Each number is 128 + 32 x the weight over its row's rms, rounded and kept within 0 to 255. Layers, rows and columns count from 0. Numbers have three digits each. The size before them is the row's rms in percent of the matrix's.

# layer 11 MLP down, 192x768, rms 0.116, rows 143-191, columns 384-575
100:115157148178127091148117149097176134138119073098155148084147113170183134098150090099154162085161160104093181187154125196148115125104088179132118101144109118183068130122129146095141173096144175135142160114070130166202147089118117127136164150150079105104138158110139056124112074130104123116126108145146096169131109153168134133080114148139136132195104151130118089177127192122123128132167113121164107118105094125133136130156127106118170119116132164172163144143117161156079111116203194165109137096143134130172088127106126129111132116094097137144078047095091118126111127097139089108
104:148047106135201099106127144145069109140147127120113098122129092127136106119170157095120114050132138106105100103173166125163117154148166133094146066076088195106078133100168078086156141077083077136109124149124074110145150122076146165088126153136096117145159108157183103125095121127154147139137140133110081163126151129114136118088134147107155150134104103086203155154105156080140064058096097114091179108101107110122087124092094106081150154119102186072089179169146171128124115141087082071147128107124123115088115121056120136095163144102120194116158056103139120100108135170109106143
103:124140113146088091130146156058162126117118169089106126151114083085107117095177152147116152128111078092093168157125146104134039132119102124156174096107139147127145069130147118084170145112158164100134168119135080179114170161193164069109175121103138199159119091138132125112130075162158174086194071144090129051132123083171120142209121124107111123077119106153158128061193115099142127150118091086106138191066156176091128194186088121122150101127108122113125133147130134077128109143178109183125130129150144120090192135198133120161225161119152077078169205115113141141166083212164158176
101:204193197108111092139104163120153149102140121069173111168137150101190114173183151177134147122148152122123124212094106126125135146134117145128166160153124141154162128144145105138200076192144135143125136127139134158106111126134156133143167155135101130124064124041147197113154091156090137109187152158143125146114163199122132089116097092175154142131131090155143160142173125139121140112163097168173119094168081156104151144071116112122135176160156169160196122102103171110086161139107162103182018148121079132124104144128168129084163152206108123140131100162113097138102177148127162171
101:066181135127132116127158094123165096158118078182113090141145098114157185109132097133177098108128156174100091183189124167181137070084121141125140119203079142114087128134191139116141149147152054098160143069103107145145153066148113139205123109128074116161116158203128137170122156148119086131145157113089130129095099221153141137067129100104097086173150118106186129167124151090120132136151111138123096127160173147187159125131108157119114107146129125084176118126120115145153091145117127133088157177103118152175097123158126128134111149093064148163129152147113165129144094104143099192
101:175155150168090082117166064109131080124126152095125123184150068146178184099149088095151173111174133101172113111171076131127146160107090164169122075093107136118146107133153126143133172137125105124129093132176150089145160120170056093081073151156168100132188059161119141131097176160140068137171098147077130071150121130112116084150157137137167120116113089131092086138093200155085159124160115162127137083142152140104114112131121054146076111110101192180109131155199027153071136098069126078164133154131116130137081118092153159145140157156114170116136110144125140102112147116141090179
100:067107119123162143119158125094144134140126133143140141112133085136149123105164109130143200137131139091125127122117135156143100127117174138122152140106070081092128103147125107187158106137144168123173153148153088176135108162120107197112107138101126131078154139156152154080153048129114163117162099143142174108067116137135112110097121139155140161079094089113072198149109131104193143098138178064130089043164116133090163139110127155083149131093093154156121126129147170153083151176130118108152164169143128133115122168082184164128164127090116129145117168145108027180097108148115170098
096:093139117162119167132091128111125081146130068159143084099163108173105137149155073205132121143118103103146116205089122152161124122121127139136076164116129118157141165150103162090194119072172160122112117154147095124095119075106147115096123137131155113153086085126067126162131147190090175089149118193139165136106125129123134068136155098184141126161190135126134145136145159170130136108148135129152129081118191153102150111157162142160128171155121149114132133121148156149108116135152073159119112147146137131091177109128095105120119149098128120122160146165192174170116154150164145142
100:135185142160148049080091119140096142082135102108103150135102113105081141131117087049070096099134118151097169040112093092069125137115133128127091110107075117132068127145098170136127129129126091086119139154095111117144125176116086114176133130118112132135114122142167133126129045133093106123115109109120087104116124069108125193087156188130125094112080119114133155121120076106181146139142135131145113141097111051129141153099078151133130129133159140098103123133157148148131111131111134094062139132162163153081147158096106116124107121162134108147120062131158158078042046105087119122
101:131189105144113098124116132154095097099082133178083179098160152121171068084146101122160061129092140128111124149139044108149169094129085099161133190114130096131069112133135107142132137119138147122128137140134143122145114119168192129178124127151143093082122105152127114122158134107087135113111176102110156079119082081159148090092125148156061158092129114136085119051118204137118141086129086132116147153124089144127149162114087107086132085122068051163150128116169139119074114132134102096104124145098168125076163068164138107127168146155108117167150114125129171140110120198120101113
101:104180120123137165084115145125154120184063157173118154165114132165123073088117099197128116192120106108123092109074130169091138159109075140123204093108151154106110158092148156086134165159088140122102168133077115158141129117122138098109101162201108149126132154138071120152156157199155166161152120058136104130132103141084148159116106113133114077152085171167094095153094160153121153133094170131098105121131125113158098125095151092133093142137127123071073108133112176127139129063158114043124189179113133136121070093180087134134076115115109087120138090130110095101121159079042133098
098:112091166081098120094077145140124188142093114109164080137111106154085232103138147102136177184110153154184106092148107151076127109120123143159093121093112087149120174154115099128083203129046137096171165065136149136109097118132158147168125141101164115107124126185121150144128138137127111128169131149100145114120142115162131105178168167157033137102129144163096135130123108145111160167159152105139040112189148132116157116155109123129125127137103117160065115145123121205069104075137114132086143104126166134149157104099148156217181171130184185159121176114159150084126117134120146119
097:103055139154133118116162110146156075149109165154152104105142142122154091091160153110126139153148143138123141014137086142135138126140101088146118109087165077106099095167098138125112109117130132049098118148115149115174145112094169117155169114117167189172112137204082166093178086158123186171072129120129151157169121128145133144103118133127089125135148082066174132185119175125123106108116135127129129234117144158143148175120145174111159126145000132176077117090135082126069154120096088072075180103096132106138148126131120142136126148105170122152118153129047181158084130104080077102
100:132132145058128209094098138100154166129162172149152139156090202138130096138104128138098182144175139129160220097105150127065144121158117120068147186131124129077180146060163122108104183215099125139106105081161132149119111134149144104161191132106109094098140134088144164168128157134109179112138109129135151110101131107111068179111101200128181177067120121092098083085097168080135135103124145142136125111101123180128126155107167145142127076086127150080145108124152153099130112085169185093155152121087142097127075134111142093145116136163150071132092130146143071160087144091140095123
103:164121129146087166129109204185132136126110140144227140177155174121091142118124160099138091140123169152115099098131133124156115164163110170127091115164138174054131095141140128171130113123078040073123122144095235145111117109102100034129095079154123173138158108100155144131117178115120043206162135127196121153075114157094135198145186133113143152125103126125134132130153128160101062120098137143123112140069147108179097122115147135147145155204148120150069128072151147103155133109151144170147156147139119102134125110123078054172110105118162134155134124111118086143123092130055135181
096:103076165126153114112174107112165127097105093094135103149146109147121102167125188153182180141161146120110127155148125119125155130114117167072060138133100126134170124132169181097124154110126102107176188133135112080120111197134212110123139164109077095192118107194101113144131157107136112141136149131119207148091132137166122115174129144135071160174157119144120130134130122164125112140168187121078114174109082120115171127152110109185132142170102120137133167121135157124238150108164126118130141163090165097192138149120173169130101156147087134151177087155118132166155161070116112144
100:161138116153127110144111150107128095112150114124142105097119193093139157116132080142058109143127162143107160121114122168092129086106142114118092138161138125125103118155095124118144050105200185170134132114103156170168067129154125199133131196138121178106099100155115092095122102184110131147120095132128076144220181118099146158185158111099104138163126085099192176116147138132107121188136120115098168126109071151126144155106117141088119092133106190117169137150124095145131112152153112171117093186143138153101081101155101139110140128122124168124094090148102120094107041131130183098
097:102109086125113109134122089144082104159123182121137136118146211080117143094131140188176094075129125185062150087102159174116139165152147142130128182120123161147118194169160069149174146149039119194143102150141142195147114138082133147171096124216117122129175153122081131194130154069149080139105152118104157165107134065119102144150087124091153112100117102102139124133138066106205211178115150126081087118092180175116106163160136154117138133131128135127099081120158133123122152110144138128142142130156124117165158101116129126142173144161116091135156086115087153139135137159147114093
100:080168161165109137141133156139114137104130146075177080108158165111120187141134133093086145104113080124044115224145082126111100138100100102072162130117139136132147101089131145113094127111083144097082087134102110131106080082136084136082129143100112115121061110092166164090100080102134109121112115135119125081168140155117115117113146095125143061112136121149155161111080121061131105116094202097099126093095131117073149108202155139152147132175133091171123102150095056121134124143170091101114119095065097164127068136109121173103072063173162161139157098103096213082117172140160115081
101:122125157127128107083140107126156124080131100160096144155125111088166141139154131080136080115198095078192095138130104175092166074157120161109159142172047076154105109072121103091140133182128115137118152149115132095103139162159089079130171130157161106156141133094127095164084149155099159072081107136122123147161141153124153126132104109131142150160169116110095118086085081153160111067144134157110119119127132126112085150198084086178134099140086095105138146133154142167175124117114168174146107087153077123142091139137150091128193165094085150118124094146116065121109156064172149123
101:100106151113159157164197107157096108174102057116107168144137117110199087163165120114088071151103177163098078140163135127128099125139148142132166081124082133176117174182126080146124114160145188138061108111098099093119120158138166090128180171147116108087117121108109167089094186183127057135090111155145180135123153134146104109146114171127119083118097123093120140140142144115151081104167121117182106130150071089113076065139128154117126122155107182144158137101131064124130136113167149115107119101121124138159135174103108135128211088168128141157140154093145148093127123136168193187
101:133041093161131139170115107110103117150087132084136118119127134149230182171118087156124166157151132077133049107183154103130075121110119105134135103159179106129159187142129139138117123105136094152141123124114186174062113085096116065103049111139111104085135151081093124127142094100163096176139085110122092162119095119121098155073059163160114096143106156140086089161140163120124103124063084080075130175129187153129107157150085080149106112135174095142114074132104063142168079119108127130117128171184133097122102095190105131144130105103142112125098136115143080149108071078183127091
095:146137090090142082102115104144149124113128150122077116199146132106141145115189089140169169134104155152148129103163133142120168098124175102133109086093145141103162083071188188121161075175131045133147228149071148180132068119078138089114132133147124126104124152177088159115122100075147091115094129150111169173160135154062214137139127148111139087169164128067139122132156157123113120112153135090105140118141136107109102088195167128131146118122075091139059106155147148178139119140120138127143178099172145171101166144148111109096117119138132109105100186155114057096198200128084061156
093:099128141145136140128158071088068084148155142095142074131101119165132135128156143131094106111129121121124123062134142067093174118137207139187187118145155068154175162042122134151171131080075180137132115176109135115124092085096097072189162075094049097083154108109118124102045189140137117103114165165134143122159077118121158100106111137144156090162159094121190128137147157167138129107142145118115157056131115096094124155083154107093097133117077124089103127160155111156121155110130123078116127157133118148165096146204123124168092147091068161124151136135159129095090160149073085153
102:144079115104155118156124102136125113105160153145148143107167146138188073111103142147156166145155096095141071027137124148127128071145188141098130105143141167130135138126136114167171093162115122145107126112095117149126160041073149123128146127124147096073167111095124203109108134144134132170105159162141172165128156118155132103115086151126082116114090132073151103152092087131115153189145129115121079121166095138099162141136200161097100170183167118185072168147148091121166142109137132059185158137145125096118121074109119142129069122125138139129177033159074225091168110160174084057
101:109114120118147166121137127140115119089175111090094145130117136128123075164137108116118154150123086155154068255150145192104092160191141122135086135104170091179139113181107128117106128187135104096131128186110076139100112081130115184089235104104086106170231112103166140091130138104135102193176114116104197105205111142147172118119109125144150136149096079123124130184058189102147150157124113115146114127084163123107125118155173135118079159110097124140034125184123211136153098124156070140118114180138171178133136226099099190089058120132078160119115174184158116128149145123133075160
096:131148101092077194172142137148155151135133096123162124111105116128078148149185148101124135111162171061117131131143162103171175108063167142175107125122129086076125164024172122149162088127101115099086144054043137176092085190093101107143139151135177098127157119166182127120108168130132159103161054099163078091135058130198043115149129187146104142109126092186127062105103127129143133207137146130100092096164122132156081127124095144130118135087155110140202115096112096093139094126119118142162118086090153146126142147157134102137125139178114049143109154119115164159123171167187147142
099:160114117094097107127126226165073126130112102104112093154068143199040117153145095097095163057125108117094035162154207125104171151147112105150103166127093167102153144152081135093100092120142040110104123074160124100156155080076067111158168095110135166147165107133159146118116162137116102191098155118133133110126149121089161135111111119135127138164097160116131129133106147123118173132146111111136104135111138118098141134070127113158094135142163143144136167112197213165119171083086137156206095127179141145128116172110143183111127133155128126130058035150181152123132158124124179139
093:162167120126167090159152143112084109110128123165205160102142137126141138115099100099110129090125095103120126066091093192124084160106097117124096078167151128125132144068165146133131134098135167136155117125104113144180132110116090153136047157140111150059140129092096100129017124116102074182102104147135123120146140111092105085130129122113103105142074098154127074136087127121109187091136149181063099136122106131064155127138115091099133089103100117070096134141146142092128126095094106140153115120161146128076121094132107165108150119151085128097126126141094148107097134126096112174
101:158127128100101106134176150112127094107094097074167112093131114164138153170136117086095123110097155129166159095159090212116097093153090150160122137128176130059196108123108096182097093191114098136093089167129150120170088164101155088116119160127152147108128093131072128146145112083160050173148088159126128093125082113160137124148144110111114098107119130129124187157123139130157132134077135113138107133120132108171161137093100086138152100150132084099132082109101166164102146143121087140148144082107122111183146203186107131121174135141079124140119118103155210128135125080081135104
097:116134101114106073170160145115088119168137135167199108122057097175105125132101135105142162134168149192122107095116127059110110145117152097105103062097107145132129095174112066140171159117181171129066117081148195107126129100147126128163132161134094063132133128125089176147184093131137134081102114130074136135082088128087076084117120093132210070063108116093145156152144086124109134110113062146170146165105127165124117168098140140095147135116122161065058065127152154130162160095084131109121062148080159143107126128134142167159108101179141089125158155116206104158084125119108149169
091:134177129137141130169163101102162092134104134158165125124084157104129119121206126181124126084095131167149136177135129129143146129134099124145152142107080106135129114063146147107160133108157134165143114101149106152117125108122150159090119164101100086114094077154081189171161122143169103121115108106199148097122105092107173129167130137083091093080189119136047102110140152128159111124122080142146194132130134165107087159171093118091139174096130128068102181129135161119161139120202106154136246148091125139087107191160111087156152109064134130108152133137160160123141136079133084151
099:113089127166132111071058153119116153086140066162181102049119167117121162154134159127158139167157031164159122130169119086148118127135124146145071112117155135174102142131080122108151119125103118127076158029119147122097143114152114142137151111130100158128150101079084076097087133130191110036157147157131046168150140121133156157118162060142111088098183145110107090130033103083152132112122145117129095107126086084140119121114108091069120127090129170119182078147198143122094111097153136083092068087175145140176153119072134072102087124103116157130113106111140135077122083120144097102
098:119148137110133150065188063127159163128130127114126093105166118114183081111153107150131188121150144110072147125048155076069104100144201154121104124138225154169128127098154062100136109153147133104156119121109162116063147112089155133089120090091144123135124074125102182089129104160176114168125114113155181178148145104097107112079106175125139117184132109119086099164087072147124135172190131148081183129178105135114102164172090109134064152155151118155095170190168138116088137146216079137136175127155039164084140138078119124136102097103145154115130152087167095112165072140111118128
098:156172097178119144128142135144153180133178155090132103092150084153101088151124155135114203131168119098128101178136109200117062130152182152161091166123191083117092156114205095109083170161126130113130106161105152197112083116123176090140180102104167131092082128166114118129101151076135071088112129141141181130164103171112087169128129108155082143143112081136159095149138161150103108139127169150104106099115141182104117138155198202079119140132154171104041115114125157121152114138092062123131085182152172084103141124081115147147136113144133106106143102133171157108122130135139116089
102:138122134096123109156131117080216144140124112075112171101108159137099127110116058174205152147116150127133040136136067150112137124137125114141139094104160139140125130180165157116095208086141108106106139172167134153161102044102106151136201149175086149153091139129120120139145133155148142085134101083131142152135166146119067096184100186139059139120052025119119093130123169081149102095086148126072126094081143168129135112066128074138173142132073118106170162190120099131091144110152113094122140093058137138096107135093133143156152174139108169131130166121133144122116165090152146137
106:144077132139171104119058103091128132139101179113142126151133151193164193082138100125109110117133132145115148124133157138078055088120129139183124111151124117162153154156151139082112117131124167147137129137195126075132157091143129169164161110097072149119141154068155156135139151141147058106160102127146096174121159105132126125123146101173176105163106099100106142164132086100119133089121146129162197117128177185133043102183097079135149139140170111162095104128156126102133173127114155168148127121088148167113158111161114116123111147144095110143112099124123178087114134142191059146
103:152140138129096178131119093108082168134102172140156154105123149110108066156097086101167107133084080147115091077205119160150139084096139138064106158087141109168054122166107140125164117161144142166117119128140109093107116110145135137087135133158117084167087122183160138142125170142122110123128131111195128152191073140174086128189162161131078122119165119113091131158101121151158135175064175119125140166177121064076136170132074124144130126169070067116097100115121132129110116122087207149128149120118139168175105125136128114107075106102119133103126135136151149156130127099140191137
099:172133139125108125129139120080147170112160171095110140169081137077102168190150109089137163136153103102100075088082142100135165080133140170083108128140188150109137125188155146109145101116128159103164105102150141149135177145057142176154177118084127182180149122161125114074131102131106119122166123132146168127123128150115164150114138164131173136150120136128182123157164157090130114113156104132112168101122108140105127178091100128127177162120095096151198109086189216094140187095113128139098113151137189139186102124116126156171114056088092138132142197169124110117117170141137138103
111:130168115090113169079115117142143153187209160133107158127137113173132174205132127148155122145134158121059139135108164174147129120130161136106166118150147189146146112099148157125093187102149176104120116152152134130125160107167110116121160209192166115149103128119137105146107136078090161181165199091112071125167158152099113159069147196138152112155155153112120074147145117161132123148162130086142109113169095150139061150145137109138167114098122138167099123108142144106187149070100223126132085124115102110157102088094106130131140124143169140173175097136047107102146138152147106099
109:139078158131154074117151152169118185119166142130068157080090161172036096110154143113112114156130162125140128106090093143129167178125154182123088143090115118124130142126091095157103081142076097161108170134154096133123105179110129156120098136154123119161199115119139138147216116169166108125099169140142137092169087146142091134160195178150101141114118119145100123137158080145122118132123147175154156117127162157102113128136069128110060142141128125156100227133149119153160086165121099116176172142139149153113094119139159133109143125119097198209100170137172127127141143113102103185
104:097126081104068155125093118153119105123096187110074105145117169149099102105111168125140078100149183094141081103066145112108149112111170158174043118169185092091123116126151143096122140141127144088151135160154094142158142100119126147108034116129116075122098148131143116142089159110145083112114103131190145078112150135164084143134110204176082104113140216114114182181118236150147169091160114132177112192113144198102151132120136103143111146080111201149125091153089138063143181093143038102169139124176064130087150158144097143117127168166121095151170137108105130075129087112116130138
095:083059161116130169074099018147125136118100137161136105165108079173187100115138115105118077152126145117136117142140103147155122070099146095155184127166150139155122122096136135165124152101154165098160079139152176129192129097183198180145138150119092138082084114202103123087126065105192193091140087126152147129163158128092186063075128172173092149107095169140069132061150089124210102134124121127133077143106114129169101103182115142154130142135166149148156124151106188104154173136117088139106059132130133111154138057127093142124125177180151142087081194103146206123215144182117137098
103:069072120103109109122190182165185126118178081086131101127221123067140114151164135098218095187113134159106087116130128119157132146134124136148129136077106145100119122119130188171150151145145113179100139106160110118178162125075161097126176114161096114163139157116121120149160148136117156145161151124137133055089186147112099161068132115168108084085176168170119110204159093148130175134122107126093160113221104167140157073095133099128192149140107099137128170093150140111142110095173151161124125086130150144145148105095132066111149155188085162086102173156132169164105166139138176164
102:174199134116141109123134119126111116111127119169124107162104112157195120133136174139109114095124145178159079127054120118111110116119148138089092135163132108076163085065146148123198119166127139097102143141180055112120119072078115135110147140166170129161155149120100133200162142112096123122161138161046089078081142149089136067117129145089144126141179107128117108197080092145093144082112086101123080109127103169136081170119151109080161090058125105086139134103114148127133161081141097108152073128093104149136076184119128128074100118168123147190138132135125091057177121176131123055
108:108127105169118117164174145146148120122092095160091147138159139081071091083091115176164136152095114137123165142115122063123082150109139107123118155106231110087084157132107177086176100105095092109210114126140113100107060129136115125150193120143147087108126046138158140108125117126148102137151095124077115098119133103121085117137136120089123160089109137170150135145086114149105124134131116124095141100143127151146129110156159127106097130197118089117111128138178133082145220140167178098093117109065145107137129151118156153154146125172138060115117242101138163176128102183109179058
103:151130171168163085157120107153088109105151106112141070169112155096118091137123123153110098156080135101157135145137107150137076173121099105134077145138235158099110128119118099071162064117083159152162141112103122171173108164169107159173161120152079115093111073065230081156142162084104103146114146128132109186092129184168108102084134165129074168113073114145131106132148148070101085059101101139120088115066155147149132165102150140118153154156105199145110159105149125030164115140063141125115116122097078123132104112184103190117157100130155146131209058142187158113181119138085100126
104:108131155113156087136165142130124187113112099162126085136095133121111135126123127136097097173122095071175109117129139149093132135134101099150185104109085142076150112123154092118171068129136169149076176118098113169147121053065160100151155155142134150111142143032122117082121065070113136032143143095158114130113120162112131116137107097143092132137148124114107122126149152110117101152096164157126099166123095120149117090167101156159122095146154158146180162119123194141077161127128099150095147100153154186141139069127071098158145115163096162142122112147071128107110185120176137090
099:103125116090126187173172156112086138215123106109180127064121095102132170157110111087109130096101101149110179130116183178113093102125131124090133123111165123131185112178150114120145058113160151115097093137109140127139146144123167123100144153130099135184076193064140106155128107139095105185091142172117108145125113118146199097084035115145135095090142117122093128143067188139132086170145072089106175148170089133139111128114150131122133139127178156116085091091123085127063095095152153160156103142124115104056148175111141120093084116086132116113148146135123177123097044116087123167